Each number is 500 + 25 x the weight over the matrix's rms, rounded and kept within 0 to 999. Layers, rows and columns count from 0. Numbers have three digits each.

# up: layer 2 MLP up, 1024x256, rms 0.107, rows 783-835, columns 128-255
# down: layer 2 MLP down (transposed), 1024x256, rms 0.101, rows 783-834, columns 128-255
up783:517479506462475521519505476521460503493509513491500486521539538538500491556463508527497504528480530477489497501473476509479468479544525510470498514477490519522498513491490493508492455525454503496486515499499484469459534507518478513496498476506537519538467485458490530451478534462508496536520501537509480505507522453533486475517451526473502499518506459518465505501501507508522499480528
down783:516484492515495504532467538499507512486497485534514470481513480463517505480484524464488488486448482485494449512488517471515499472497509521489537484521464487466487485512517513521523514426503436521495486516506517519522506504540539433520478494488514445482495490501487520507478492477546499526479534494514511514515523534455528510498524522495455504457483536502469507549477505496495477538486
up784:477499505465497507472472523455487500505502531488529472469532513497517502489473501527525578442493485511500486543496477475527476516513504500479532512460462450504509534505479531482516490475480525508504519461507481485493511501498547479492526491496515496472497491519482484480486462537470448504499522482482498496520496499484476502492508488504500482487501454485520490478488485531545525504473
down784:480486496512525508511501478526498494525505490516551532537495501504488467509540499499502492550508519539513491471497510530489469501494499495508507496504482524479506467513536493521501500484530498500441504550484480501529523475511486549500468483517513523509517516487507494474526498466504500503487504507511478527493509480534525499472499486515497517475484484487483493489500523494459494495514
up785:568500488507497487504471507474470483518520476478471486508510476464521471500528499490480536543506467452500520523490501517486497511518519474508474519506526452492490552510505513539473478465521498490518445462502485510442528493538488485517509511483501499475474476524476526468516540521518496491517488490530541511515520503528484477490499503529528516509477466493483534506516503501523510465505
down785:496491514521504499513497504523545492495484547472530487494526500509506477508502456517515475437467504496519478499505533489520514505533534510449488508470463516520518499481484511496511522500493524537522515549501535507520470477513512491479478515496502485516526481494506489498487500510492481511462495493477452509513445493512511498494462511504499490511530495513508468525498517475493505524490
up786:515508455477478438491521503506528479488493444467415423519496533500476490549479511502560610540519520510476601514474465487507492569516501503498508501472484497536530495500477487486540481507520523529471479522529488474450493563495555497538573543486520501509479511447502490462513528493429481504525459515450521469508475540458450535434515492516562417488498405545501501407485449518599497511483
down786:443530483464480546482491487516501496531536494486496491495533493531490448487489492469468539511451544515478535494455465435489492495460558549524495471509448500493468490529525490553524571466518479540503544483512452487482504511531493516541504546486473483489519510527494477457497487489473510533530476507423505558475524517526487504467473443533495473499494454479519486458489462496508493477534
up787:493478522497487512460513491510539537517520513515522548522474488501531522510536464509502490537529500464506485484520481485536434505462513492486530482500529529473511549529489473446480497511477494508505468505475453473533476501448503501515467512504508549521489553495492492488489513471495463505550519508531485486498512509563496517487527503485542549499524503501496539555503494480499488502536
down787:497458480465527574480483493507499516509497486516507488522532473497498506500443494504494474506450545538532499475510460555484523483549529473503462519504506484492531484466518456533481518464511504491508505483502525451509518523506495521501528488519503488512511513476509488557510524508466507516471463514514478519517494493444474538525473487496492506459521528496515527511542509477526531521514
up788:549483505529481490497501522493484514467491532508468497519519552491502460473509467467502523519501508477498443487540511480505530503516540511528457536530537477505491518530471457485488494474461567502502483546507521517526499513486494519484486516484494514514492480486502507498521508435478493512470477519477488518523516463482517498519532524498497503503550531510508494453535493495515494491522
down788:502517500497507514523496463505516531515476517535495493462489511479500491514488517499526540483498480540528516495497511476483495485529472509495557529495509520499528486499520547531490482574476509469511502496495500464449508520505494518493485486526469504508456507488511505513488496531462534497512476454505504462493534514472491515512518537502474522510466512512509500513487474525489474477517
up789:515492453534528492455492521498509486496505510486488541495497450468465462498510539541502490501510508533521510490514547499437459463530530441542468522485485476498446583496533499522501488527490545530557516493506536497500476533468517488466478453511485479505493481491503540475454509512526493504495490512471550507472572502502481496527520521506532503486501486482493507546517484488520499490510
down789:504483494530497505460478528535534455548481514464510479514511540528472507535510539514492492448500515509459465487508496498544533536506499534546509508540446514462447509501504485519479503536514510492496468499490479457484499535522538550462560452488502527513454493528449511542504473507494542512512499501518470522466526531456522474493476503542455550513533492537515522498514466548490510440519
up790:554472491479474510472515527510529469476531524459475515551545510513501490536498544502527513450543506456487499469522505494487459521490496525500513488526505516544497512573500513500487475483511523484497537489492459486460495510475492455523447504515471507564483520497524515467518534473488497523462518478505465441507524448553480513469499563489458477485518517466478483472481437520522477509501
down790:494502485499509534475461518474513509513480492504524471527547519515520476523472490504494462499477528506460525464476486483490527521479489505517525481493503537456484470429511475545540486524495538544472471491491489517501474499508444449505483506460514466472493482543459482492487500444510462525490514446492526502462529488539423531502502475465548466488502486441574482503506448548499495506487
up791:531477468502457461520529500516486498475526528496511499539487448488519495489517498543497510476508478523524501497488467501485504473480484452526514471490463477475507450490486492508476476504517533478523483502484451507526514538515496485463538491546497531474496530510500490496546512473473498514453483475502536526467530467478527485524487511488459515506478500521526496479489488480533510496475
down791:483450473514457503487473503447485484500501501527506529509518505500517496520496482537469533486503501473505527531496488459501489480431497499466504505469503476524497493522430481492506411539482523498520470484455453473442512505518502509498537501484527455493525530500520449496475477494528503535501503499499511480502458456486506487476485504511513542482486520490535485512555477490507445511491
up792:524497468512518534518560500479516511496496486491497490550490487527499451547491476525505529510491485500521522555533519484513483483503514496450559485466509478488519506538551493462524525478500529508493513515526462517476489499547532485496532492486520526493476491511502502496500524494483508504465468503495520499515468505542495522537498445513488508451510487528483489468519484455530489552513
down792:498489510485470520517545477522539453499496476486488551479473501512513514540491495505515550545488487505556506450501516499522496504514528527489507484501514493539463505481515485539546490514506504453490495501478538520525473536530475485492526480484547468492455526533494496500481496596476499450543462422490485489480527482491475507533521461493507531527524511509491538504479506505485487479506
up793:519483462512508528533526510511490530552504513465525494501524468555504485503501521500533528501504462529524496564473465514504549487516521494513473517500485513565516512516554494508507510432515492517475509517475456519522541539516532524525499503531519487510504500495471502495473476511522485517496468475500525487523501490454541466459493487520509469528473528503523476511494548524478511505479
down793:505528510463528515488502507529502521494520493524517532532480462541502489518504510496481522523440496477498502497485480485490462514468493515507505519531481456482517507508498491506523523486496502479484538526487502480543485500503535538520482510505525516522541468525531514509473470472490503504514524526506492515511563482503506536491505479461504530502530498514510498490519523482530483525494
up794:492525525466502506488518515481514477518482477486507531507484510499481476524504468537487518477500523505526451497485494494501525526508550497532478487414516501525451503501519474489549474489525538486489512517508492450527503480508468516530493530494535554514460478473463448497449505507457506532502484481490521488532499524515507510458480485490537487511510516474474476501466496533533518503484
down794:499509499510501516470464505507498534495554491513492526503527514482496511529524454485487473474498494422475454486462483497481526480522499541481492521480481523468518474476526454486484494475480512467516482498474480541515461493511510519505495471520506491502469554503500458496535493477520498512518497473498465515536510510454480511456476498552499508454514465489482490525497510500477477531535
up795:519450483470462516423516530518540509456492481489420493498526497501503468449415514490484466524485489518533461508500493531532484479472492475507498494487506554481502540549536478550469518512475550489513501512534466479550515540536476505537471490544495490538511508460539481513479514498466536469506559489438470498518513475499546572479502546466517524437510511507504536502475514469498520503497
down795:493504524484480505482473519557531555452505518452491515484546489515506532510506492463517519529458490519477503484482448452475522493520502491507467499542497549477490491474505498514540492495503478521513509507506533477484461542509546489501542530511504499528507553551503512484510523458484505478497538510477513503472495548465516510469502560490515521501529519492510486467466490459472470478538
up796:504490504494478475442518500534485452545510528513519510533516505524457491495456457496490503501468496443465477518526521522528488460532502460482530492520487539528462510502470521452485511495520556475474483539485503476481463510488499450538462506517495513514514480523508507456500541479485453504492512500488501509488518481482544456482495506521541504523469517530483484510504497482515484469474
down796:503472509511524480514496486525518541500523543529475496534494477487477546499520489488506517527485490470526505467525516487502450484490479516526485526503498512494543527483513515500512501493496512512549507499478524482485472523510476486490561529512486494472506512499486432515484510501456488472514488502527498525509466484498456506523482500471500483538478501491519468487493463510526484496457
up797:511535487505470544522496488465479492471552536495540516502531520566522495475489475464532479501513483497517516551509527481495514493491533479449461463515523495481491473504510523495531471499565495521511523478534487483534461497502458511513513534476495515514458516475518466502478480520500486523498494515473472483489486492543540519509477545512484512513516509513522496487517507486482501470526
down797:483493502472509515490482522525491482505482516476511487507528503512497496495509511470473561455511557486480514494504514512497501445509526504522511469497490483439507510484495470508505512481534516524508522506499527477457492502470494500513452505512492475464519485545530518484508479472521510502506523532544509509466522504488499475545472493435493514490499484502539552509513485488461503528497
up798:466532491523491505486513473489517528576504524536492533500520482448531494516497481525510417520505443492505519531470512527495490527502509497487539508503489491522492518507515523470455491474432497511483494505529493531513504474526496506529503503474486563485451524495513478486489489523496511476484590473438509489467479515522497479472468510505488510504466547503477519486597538446465486498488
down798:458506459492518499515513499477521508499521473516529505545498497527505500485500478508450489494522485551481531472480517483486490468469463537487474500520523424511497484514487518474530506487476488537462541508477515520485475533522504440512497540528474514448502474488470508518510522527506476460519516475504447523483481525499494504507502473563495494520528473536529484516537461516467464455521
up799:534518459481532512456518481533508508532523533461472484544481445515505504518527484534496514486464492516559488548502482473488506534498526477487460497486535470479457476437468503510492534510499477506514486475471490528491518499481484509516490491489490526549495478528514547488490495537544510499478508512457498460496528504468487435526471477514484506465494485525488486478496508517516466504534
down799:445521504478543512469477536521521561514507499494512495483531484537501512548471516536515497512518525486531532522488512484439489466478480495508441495500541513549504464480522507509546526467541500489492472523520514479477465531493556507457482538511503483525504527496550492560488491517518463489510490537468489520535512467494547488507519534496515476562480478495497482474473518497485510510490
up800:497537499544511471536464518476501499495521524436528510470513500553479530514498461490495495502481480504465490523466513502536485528522505509512449487463501495511474490484470461504502529510496529492468479505496469530496532544549504507518493531497492522517490513511481464478525512502469521480470513524497495502464483508450518511512532522487520509491515513516483513441501504523523496494485
down800:509520546452576501472491500527491525498514493525477511556508493511501490497510505513509505515489532514488459493547466525509467497492532496529528509517479490462482512488463541482521506492488491524501518524520520482493502499476517494501442462520511495496525524465498498502473482480532481523491495519504521499478501509530484506558488498491464485508497515509502500524540514540481526543505
up801:491481488508503498489501520475556511484459509494528523492500512545506494516483466510548497490512500508500487510504506485494516493449544542500521503502452498503499485543540493502539508486488471533531492536500490531507507503526466497524509531462521502469509514502439479519507494516514513502505465492508483512497506468485512484482502484502528510518536495532527453487504526520535513505480
down801:533505491507475502511497500489481522510495470506478489495520478501514475529505516510461488520511524514499479527482437476484477517533510507545503523507494501471485528502495526504509534515490492464461480504539516542505465537511528499460541472532500474473510487518497505531495499514494506529476522498497539521515462475480484530521533532493469534488512482508462511506472519492509515497497
up802:541509472505506510453527516503502513473474423486486476464519517483501477479489515547467492448478493478489459505459487500498514552504501489533486476529468499535472494524470489528503525483509525462461437518473503525505480555527490544514473500488532545456475492529485498545513555509490523534456510508473474523498494517520539510539494505492533558532541517525493509525522517508499499463511
down802:497452492487499527465488482437532516479465482508520492512477496488492475460486529554499499519435516468442474546473508507460472470468466550536480522530506486513497520505505496491509485491502510478530445490477515491523508517500513535502481457523491547498514519567464505493496471474473463494529528477517501469512439491512541548521491493495519512524517502517494470527528452532467491472514
up803:499512499484459519494539517471473500519488493537498488546486547434533476517531492487564474431467503470530514463501499508527490486497481455482487491496521465479491463512517480513506479479497538481502483521516495517482475513511524516500459522511497484545485491488502537490501510543507518495495491536478530492525520445486475484476462530492496490487452523526513491443533521501499427464488
down803:533477536478563501499485508512496497544520485535516550508470497481541490511499509494467498512566514565520491492493528502514532487489516516528502476483504487456482515485496530500468501486502512489522502481551515509496482509462486492517528489501473487493527472496522511450490525450566473505484494553481494505472503573493518491505490466418487488498525497527516482536495510459504526543495
up804:521519493514455499508518488567492527484503530559523489524511525508518516536459503502471508521450532539538516487524500549486480482495466524493472480518485514514485532463506483476487521502478507506531463533503513494525472496511482510508519493506508527493471499518520493524537482452506510464510513460477524508487525500530483487479516529512499501490538502526518519489502514476510485517522
down804:465531477440493512464487491552470468499501475496486510500520508535522495457466471486517528507434506480523501520521465491494494548524486507487496501499478529496487468506519498505451500492489494555505440540502497508511492495503589516502507501506513524484428530523496494531504495476508468505540475524501527502477561511478510484515482537489498480435460509486472490488514493501516484504478
up805:527521527537503499465544531512461498483507509504517553531449476512519487486501485476500483486560511510530508479497500531476471441510493506553502487479475502539497492449536466535456491483460516499511564506492484488503521499537526510471494535494536519526488499507460490524468496494503520468496491472468492483524516529499479487529441453475504530501536519507496467473484509526442482535473
down805:545501483528551491519503489479508470519491491549496480489499498523498458514528478544496494487476490512571527517521516569525547473534514513483487492492457456465491486539471482534470514462490513535508487501491500482484484519489510486536525526445519524457490450490512498465505467482525490488472462507496469537489508510492491489485432492502517470521508509497492568505462505457496497545501
up806:544474484559510511500478515496518542549500478476493438492455532509523457514525469469508501472476513521527487516465512531540448482490501498566528496480492470480486456547516469510456499523517467444474510520524490499488518511472538505535494533510508502483515562502524524476506474482466525503503474509538517498471574472488511464495477534525542517477477538512489477495497473531514524468527
down806:520495470506505492474527547486437527497508513509501486545491542531487513503491499486470471468522488516551488499508508494524457497477499527540557542515454512506464487507512450485473493502529494514500499498513467518519529518498499494505525499509516525455508500520482548500537541515505474519486534496516525556519519489486519496486513490490507486522570482463542508515526513524546515487476
up807:475491500440493542497486543489465513497507510507492472435474455502510487499496461486516502508530474500498540480498513559485522506531480474516478508511505501528525441480496489485508495455513492481505513492502517480512513508487518503518450497491479505532527466522555497491498461506495503484499509467536564505512526480497520458510475496479517476503516521462508491511531466511460468528446
down807:446486492504471471530523545553502504462542487515543491510493513505518511510445460564452528511519556488501469505492507490504509508500530551489549474533488534535498479501505512486490524521478510495489565438510461524528492518523512522504475475530491487491463508523539491509442515482490480501511484518460520555480503504497495542498461475513537472492477501439505525450511520484465471479490
up808:475504467533515549530507432465505480486491503478550497513461486501498441474517521506495471505488491516490560502519468487490539463535457447502507541498507503456469470473472529504506489489504542558509488518510518498499526502517516492494470513464487514474482495468494515490525521465489539490493518469479525539511506502488498495465560474502496492484520483494505493498507483481526488461527
down808:498510536445458512479502502477483530466502509528494510490506520515460495535506524535539469515546490484526503508497465507498506517516486460509519515528498507495522520502516491513504496467480487482517513493502479493479519525505492531530522468521538494506465489477476509462545503535484507495445484490524528489486527493526482513514478483496512442549493466498503482500510536480467504504495
up809:495492504476495502479504480447538487497509503488508487468462511532523541523556515496514551459484511544480513534473516525562496515521519478528505471488499478479472529538550521525462514529504548498501473485525537489496508506485492499517486445461507458522481530528463502497520523509529473526450488509467529466511502485524496535498498488491467520528481534487500489495498508516497514487499
down809:461520502467501509505505504509508520478519513465496503515494527493509485544481535440534485507498502512488492507457475473502490528489507537499492503515464493457487495514548496509499498473518505518476495499500489459492502535527475464515484516481522487503538483509497516494513522490484514493444471476512521554450514501491510481487472496530491489514511500538499467531498473514504519506483
up810:532504464504529495495566498461490528495472529498532481487481503484505551484521535530487505523504477497521507468530477476495505506474551500508528527514519487479513486531485520507462508508498429521482469502503473484532424475500515536474520491516488500517509497537491462521526508525500511446473468456497480492456506512491474461502472477487472495513502493508437479478505525487485547525495
down810:486475488507517494510531519511499475458455476497499487470450501501498484532501478490486487543534495467516506509502509468496465460479495482465505473486507532465497513527537466485470504539487507507505511514520553522520505507515512475520557516463493512536462522472503510492506483486518489505481484528484513516492495516499467502494453529474502506495436510509510438487503532453479500491515
up811:506469453509486516482496504517477542463515516515537542485507510512447527457491529547458468493470464504510496533498493507481465518446473473533503529451535517493495472476493501501513479532531475493501511503482534482516453464448512441435483473472506513466511482524501566501454487512512585486528516497470503483496501515503475519496487467485475525557496497474472537506517515515521501515489
down811:539494490504522497470507527541478478511485479440511521519505519526482504529499526524487489471517497506542479506502520530499467510487513525520499499483490521516507515470522486449473524475487521467554512482502537551491517481474481491499484541451517477469508489552508472447487444502536522490503450472496484557529472476479471482498489530500503495471502508498478478518518471467502511480490
up812:561469474494503495462458554472468496502501486545507474454464493525452478497462537501510473513500502445478516483524526466494503489467513458519505520470517491509506476524460500513497481482468511523502499560463502498479494492512481480467453458498516559554489512486498537492499458484492556528497485503502480505526545490534520491503535503529503522496478490506515493499486502529503541506533
down812:518477517481504489519453477537463523517516480452495515512527516498490476508491505511460521503514526512531502483502519533533507511516513489481509443509526462519501503475517463469505535529514457482482504487479475500484486496519494484540535522480489444518531513525523505481488502512524482490500505533565542514465486514485501549474476501520514515466545487467447519526495471504465510498468
up813:489484435475502522501483526507501493527559563489486555466538487541536451484470461503525480471494494536454496496549492470500484493555475463547490471443524514492442492503562523484511521522524434477475500531502494466549543554475474542506529484506468513479492536513528502516519491482451513471504521498471456485461480530560454497474496489492472465473514551496531467517522417469546480472500
down813:487466527517496491516503587535478469552496545483560516502551505531533500519477477562459514482500531476518543462481481518538506548549453526452560437504532496473536474535525497500497546524533430512484500546493479495517456576498467481513489514521551528482498509483549517494536470456492487490423496513472500522458503456508438464485494557491478481495449483485506513554448462491513504495507
up814:468470465529537493466519520453488489483497544530537493455465511488502471518463553520497497519501494535522486487508476515484484492498507473544518495470520549457489495526506431474507536520503576514509471545485507514527505550509497500536483497462519471507481477488567520474534533466530518441457533497505474468500467490500535502492466471524529487491498500527491509498499534510478467540468
down814:465543531497509485517514534497474529527525557499551480519523498496503515578517531497489498523499454518526490513521483504519494512470498486533530498472538548529499488524448489500429510515505519491480499521452501520524469511508482494560493489500492509487486493487520525485556545485482475440491507465506499525508510503516505522519479493495532507496471457477477464516470522506430460496461
up815:475498487501498523503484492515519505482546486475507507464486465530477513486543491480541543528509495555519524519512479494473516533511490515471473488476479506513531489504453494503524476498470487573471474491474485481476509508513452513485495516484453519493517482488530503495484503490494511517586530478490478471497500493508504473541518490500507492471500517450522493489509500489538528510509
down815:515553501522498528498532478521497510521479476504494507491545488486486501515515457495499483518513511495504483504512541505497534464504512525537523509538485450496489504543512500511445518505518497525515476499491492542511510504507525476466489447466523480478479493469494534507434520485462490495499476477498439514474514522526478502501494483506509499494482462552511484496505534529496488495497
up816:486557500490475529506525482491491443476505531455514527475516508519509504477500479500489521486487513540480565527520496508512545540516499509481502500456523501513502507502477533490492512523456510478488522456452537489528537464490496491482507531476508519460501505493493482483478529500475507521547515514455514484530454505473550515542479467486460502487524505502484486495475499505492490493512
down816:501504519491525503481491512494519533520495487528513488524529480518488519527505482516534496490550497512507468519518491489472534477534487489520534471507505528492479486473527482491456509499521507540555472495486491472498498496512515539515532502479506486504488524460482487490466532513511484496536512488532519470469492455508478506498500497528477534469494508477490507497501518514494513516468
up817:519524514545509478471495480481494515483540494479509513533472510514470544492481475486454483551486486522487518562513481473502564478484461513502550521506468500518465487460508551521497459485527517467542455569483501459493475482481516465521470532487512513490508516545433511456479495455513491531502515538460508489518518491506473538494506560481503478471542515505544508485464436498438505497467
down817:539441450500463497491520513542497476510481511494512505517557480496435530477510480511489511511506547521466496496508499521516551467513491481523517495443436487522511453498507515480511474484474493467444504461465467538456469511492496506516521514467479517462472477543502462502468509478521526479501476538471479558492516529467505475519548479475503558491520434496536524529471472510484520492495
up818:509493525472538495462486499473491498534533508479486478527498520507526494473480501464515492451552493490538512517483487488542513510493497506466487513496516525508519471519530477539528428532514491491515573487519527510528509499515544469504487513495497526515488502515515514503490493480502488480490526458475483526518497449518474536501458474542498512477486513503525496498533481510514487509536
down818:513480489516512521487444494460503560494482483483517461461482535499513470563499512509524475507443505475503525482513505500521498503522471473568513548481529559442484483503525535494505530479503502507521518508528493514493492517467507522489519467481485522499534517514494493470502462499489519535507481476508477509510463493506518486469508482518512489456485499487519497481490487468523537503504
up819:489509527495508457469490506502451437518489477479505531530492556493525512502506532507482511531502497482510510527484498450490480497487497543511516528509514504504481496518474484512487515476492467492515532499492481511491539558482543508497531474459466500520518493515534498509537478500488476498504559493478522487488491514496498532501493495523495481474538483520533468520555493486490498502485
down819:494490534522478479493532537496509478484489457512493486489475531495544491487518531491463535517513525526504552498455517458515479505489522498491486509516526492513462524521494490494518494483498442490478525495486493503529538539455481504475528494466501495503493494511537511503504488517518443517499533476491524489486495502510482468457500479539491512481529485490527448514483476530469528516502
up820:471478518543497495496490454479473482476477505472459471481505477498476490460505514521463543521521499534494493527484486515500519488529550484524509501495489494481482478556509477526495540492571536496499491528430510469540503535493548480554499484497469515524465477466477475497505486488483498512523486496466549476478474528485512477477491519497549504479507496508510467509484490524493498520524
down820:537492464457515525522481490489500485507487496509532532482495528520483506496436501492481490492459523490500510476486519506466496478470470514489477534512475516564527509460510505492506489514487481494481503452533495501463492465497499523471541509494491481520511490461524511480483498483494530494509496533540467504515518452526496483489509481509476422501503520498514502504486487490508491481496
up821:501477523492512534521507495483511477495468495501479547524480537511485485506481466496506515484491511499472475517527489477485469509469537525513501444490477508516482463529491515497479524577483513489483521486489530475540491495472515522469470533496492543519524447472506476460502527487523491484451543530549501508498552468554489466522510481534477537490515508507497440488485504494499514446507
down821:518522486502523510506498506536507517432494472516524508514473514539513516521511454508512504477520488502466487483512483523524473540557506516511482521512538527505485484470500493494502485541526450506476493463537496477532490543541510511502489538479538500484529519492472473494496509510530479518482527497502511448535503541493521463533500507509493516475562523528518450555523513522480514508514
up822:528492473500517532540498488475502488479461497511503480466529536485490470454444502504546514485522506522478468495510483504505491479487473538503523485488477470498515522488515494523496483498522477497494526501553527519515506540509480527536471502513493498535510502484480516508487483495523454472451494479478500513510476518536516486496482528524539477478438472494500487467544490493466504479498
down822:504463502478488494488493492491475538506509509467528520546498441513489517509514512499465495522465496518503499481487486514475497520497501498477522504541545513497481472493490483480535494504478504496517509494471488509552507461520495498490487486464491518442520458489463488519466502506494526548512490487528498493520464467493498530490532541465512479482491505482492472501475491497451481507519
up823:499507479495484518475542504519490484526513466509451511515459472489474495499525488487513559498505513510542506491489467493472510502501522489510567499524468531525490476548492473490554528477515519546520437481495485512522520517535522520515446445520515508521536503467520479501468522501491528512479530529508484495474498482479500507483502446516480483511490491512511482482484497465474507529489
down823:518487450516463500514530562525514530541540494464480544526503519502442491499462484522506536523476525513483521497473554507480476541461518529521529506492497494536541512479518500560539463496489460504515509513521482511474500502496498499475462500536513531501563423512501505472494481477507526507520523548444507503516465485464518529493519480497514447493552462516453525483509448550475534538521
up824:517512447484483510502504499511491499500487441468470538480483504518487482499504487509521499513521487482497476504476508460534486489507494509523439539481541486516506518507515496504499511474533508494529496459509443476551507496497487470485483493505511503462487498495500527501492513547539467504522484511485522547510499470491524439485551547487497480508503462507473542483477523503498527544485
down824:468468476541444509504492519500509499494515502533516530502522470520508524538515502467509534503499463494491451497513496480497520514491470494492521458516492535474536464530504480516487443460504472508481531513510498531540496503495498478503514489526508516559524505526553483515491470508520507524455483521524495533475487500536460484457545474535468502528458511485527481484519502448471479493495
up825:517512485505524467487519492462510459499493522493512510511508507502491476493474537518452452536478514511500470529447499533523475469508492530475511520494529508548482507440507503485504522476512488538521461481469480480535522507471478498503496491486485519504516494477517513487496541481461514454498492506486501479503482505532544504491529501486504476502520496491487482511498483484518507499509
down825:526482503465482494486490508475454493486491494493531519540464519493507527498539531519480514526519491522510497492500507510474506538506508493498498492487517509482491490519514488501525545500517505502522464480524505466499442502523485494432517481540536537520537491497473511496540503518484479470514499508497497489509463491474505495498510459548535485470477491500515444526527485538542465498518
up826:464501548480485494484467491476503517498497491440418493530480498507507472531499469539474531504494504534467503553524469507517511469519507478532554484498458497464469559488505525511493459492470491503489474462515501500521493490477496499515501481499498493476520529506513442522520534519538476508493511533500481496531482509500556527500524497506527521512524500502512485478495469524470527513486
down826:520519520484482521506497517498477514493514482450486530505486506495484501549470517504434517503569533478476482506487510514481513491508499442538521504476479543497479495495505481572503496555492531453495527510545536541485474458519554503471471422531545498500455488526471508481482477520523555450495456488518492504511516499552503535497488518490538503500484528520492503531498543487494473521511
up827:528501501519521505482470512454552505471517471514513471496474472488500547483509538475492490551515503499515521500470473496486505484519475482512510483530482533504500499526545483501508489487502485473508424505538479498523492514523480445542484458572491482471455516543526511507512502534495485510537508524493514491484504512476504537534542504507496535492494569497471488447479492489482524491495
down827:494497541478506463509501506490481512534487498491473477485529472502478498549493525499508478484520471488505522483457453501533484516520500495503488494502503493488462495482552485517524523533479501520493539503503478488494482499508498514511501452528496478500526474491502479486507548465462505506489473508501502504508498509492456547497470486491518493471486486481534494469466477487475474515470
up828:503487547526495503504511464468475483503510541513476504510521500513493525537494522493515494531502486490526482485510567515468457508516493484477547483502495538513494468464493514499487519495513521467516517521523478522492447477508481567503493465517495484497491500508509471554506477497500472484467489523485471499499506419546522486499532503490521502453497482537514530478481511522513508465464
down828:495505501484459470503503501501529503469496527520470512472503516478475461475527503514510530491473544504522526537492480477501484518482505522527509465503473517502533455536508498488502499509521476501479459488475506503567511509515519508478534530512503560487529511501525524480511523535502501430485498515481462483493496544511493514533489521487487579476508492531523508532492500514496487518505
up829:552504479516453536462528515501501511495485514485496476494517509494479477458512529494533529484528527487505506485483483467516523521464559471453522516531509515483466539502507481507456500508469519500542567520531496487490497480514497506516463471503502500473526518536442483515487530497535500494519456470482483487541491477505531488508480477487521523493462473501499515492466507447518491501514
down829:508496474492531508518501484527558506465510521499477493526469484536515508505468476483542458467506456516489506483489488489516458485533513525495496488500498555517470512449504491513528517509442458518518535504488484506509491483518509455511488502473510515485508540532483479457497498503475521517525496519501556495495467494486519530497484493493530530511448499514511548481527475523490510500528
up830:475474521499483479541495458565462548513495550508513489509489501478526541482494486500499531519475478486533455497518530503521510499507537507495503504449502548502486476485457516530452493480483524546479550484518498503492510462508486476518491478475555511491494524482544550485497526496507486483472482468471477480511538510489524527505468480509483468542476509518494498503521468494471502519506
down830:508487461497501525493490451562498521496459519523501523477510544498496482502537482476513508517504507507487490497494494522480470491506503487509464482515503508497484475502469524544543540494474502498513474480485524513541489522498475500521476486486508491507486481508493461515511487543484521521486523494534517480510519538437476527501499522498465484499477513508496504487505500480490497503467
up831:508521537487516524487466495494512510483537572531530491445485445469548491523518509496517495486513499491498477480509465527474453517487449539473500488501463482507496497472511530547482524499537520484507458535504515510532476496446506500497471490511496507516520543488489455502520485512521487518484532499517454460488539533483498480510506549487512521496537488480520470523517457510495558500515
down831:464564473470458490500525533499442501488491542490487501473520492509534515491543538500551515536546531525523496497553495488473465469487528490485513491510491472479500508476451464464575481526530543525484520490482536504490508484492492497487462496541491494470524508522470497509486496455522509510500526535460518502507561525518516476456494482539541489461519483500473548514527525471526455504458
up832:494504515455518532528517515515466453526520511507527507503494538525510512501542470467497497497478496465528480521524507480539481502538516478520506477451485485488501531472523510542483496463526523509503509473481474522511515513500488474531486469479524520450533450500519489522442469512504522483514459507464474506480480519534451497492490503504523479505505498499486494558491516501493472496512
down832:491481510462440480534523480493502458488501503476503504515510526520477532496480517475501508512481457530507474455492546503533496525473526491511476472535501478522481502497539491496462511464541474493525508469513524459498523502490482471500492468480528521510537473474506438490520482498504523461477518486544470507504468473474505516502497469471506483503499460489468501447510512501520461528481
up833:512498459536515474423500531496455559482505488519471480499503502461521504513517540489458468450481464477534515434518529438464523489510489519525455511482494513544489493508544485533496526491526513475502524477479558510532511474496551492465459505486502491473499474511470508454493488508490522492495470516548544488518437456527483511474491488517479517484452494482508541510516511524487503517471
down833:518461540485517538531558540440563500461527470537528527505482492446479482477505481553493484492473502515519450493495451552499499547489472520509471462493484548475493511491459480482518501484501504535470454483518577484482512512500536457454459490508514462499505499481464512503472515526463494475484542516488448523524449532491478505477536490531419448481518481485532576516468527493531524550481
up834:517495514478472472523492497466457508517494477484536488504502534503500483487517490467479495537508569504497472531482508486470493485488488494519471509458488563506490506501487490476512507510477514493543483518470477495452503516489469486491538510513504534492510524526509470514506475498502511469516507486491514505465496503531511474496481491517539471491509487507489486507482454503507488483552
down834:490527487558540495484451476505531517499483506511483504489490480495523494499450524503535478515507487496509543498527479502498513517482446507500510504530489505555488509487515511508447491507507503515509526502507522534549493481523495522509467497496502499515493490508501519510484507479498482500485496479525482501508484453520495490510515512480498515484449477475494539505520491492492478463464
up835:534499513504495463495492506463449508517500507474519515505512500461516552521459512529460509472525490535523464487512472489522505514478506468471510491490494537502506452490477520471500493487482487501502490520477488529495498536522452548510492494534464526527521502433466499459498537468488517498487469526514516555480512510519483454497526431482475479484511486526525467440547441517466468510505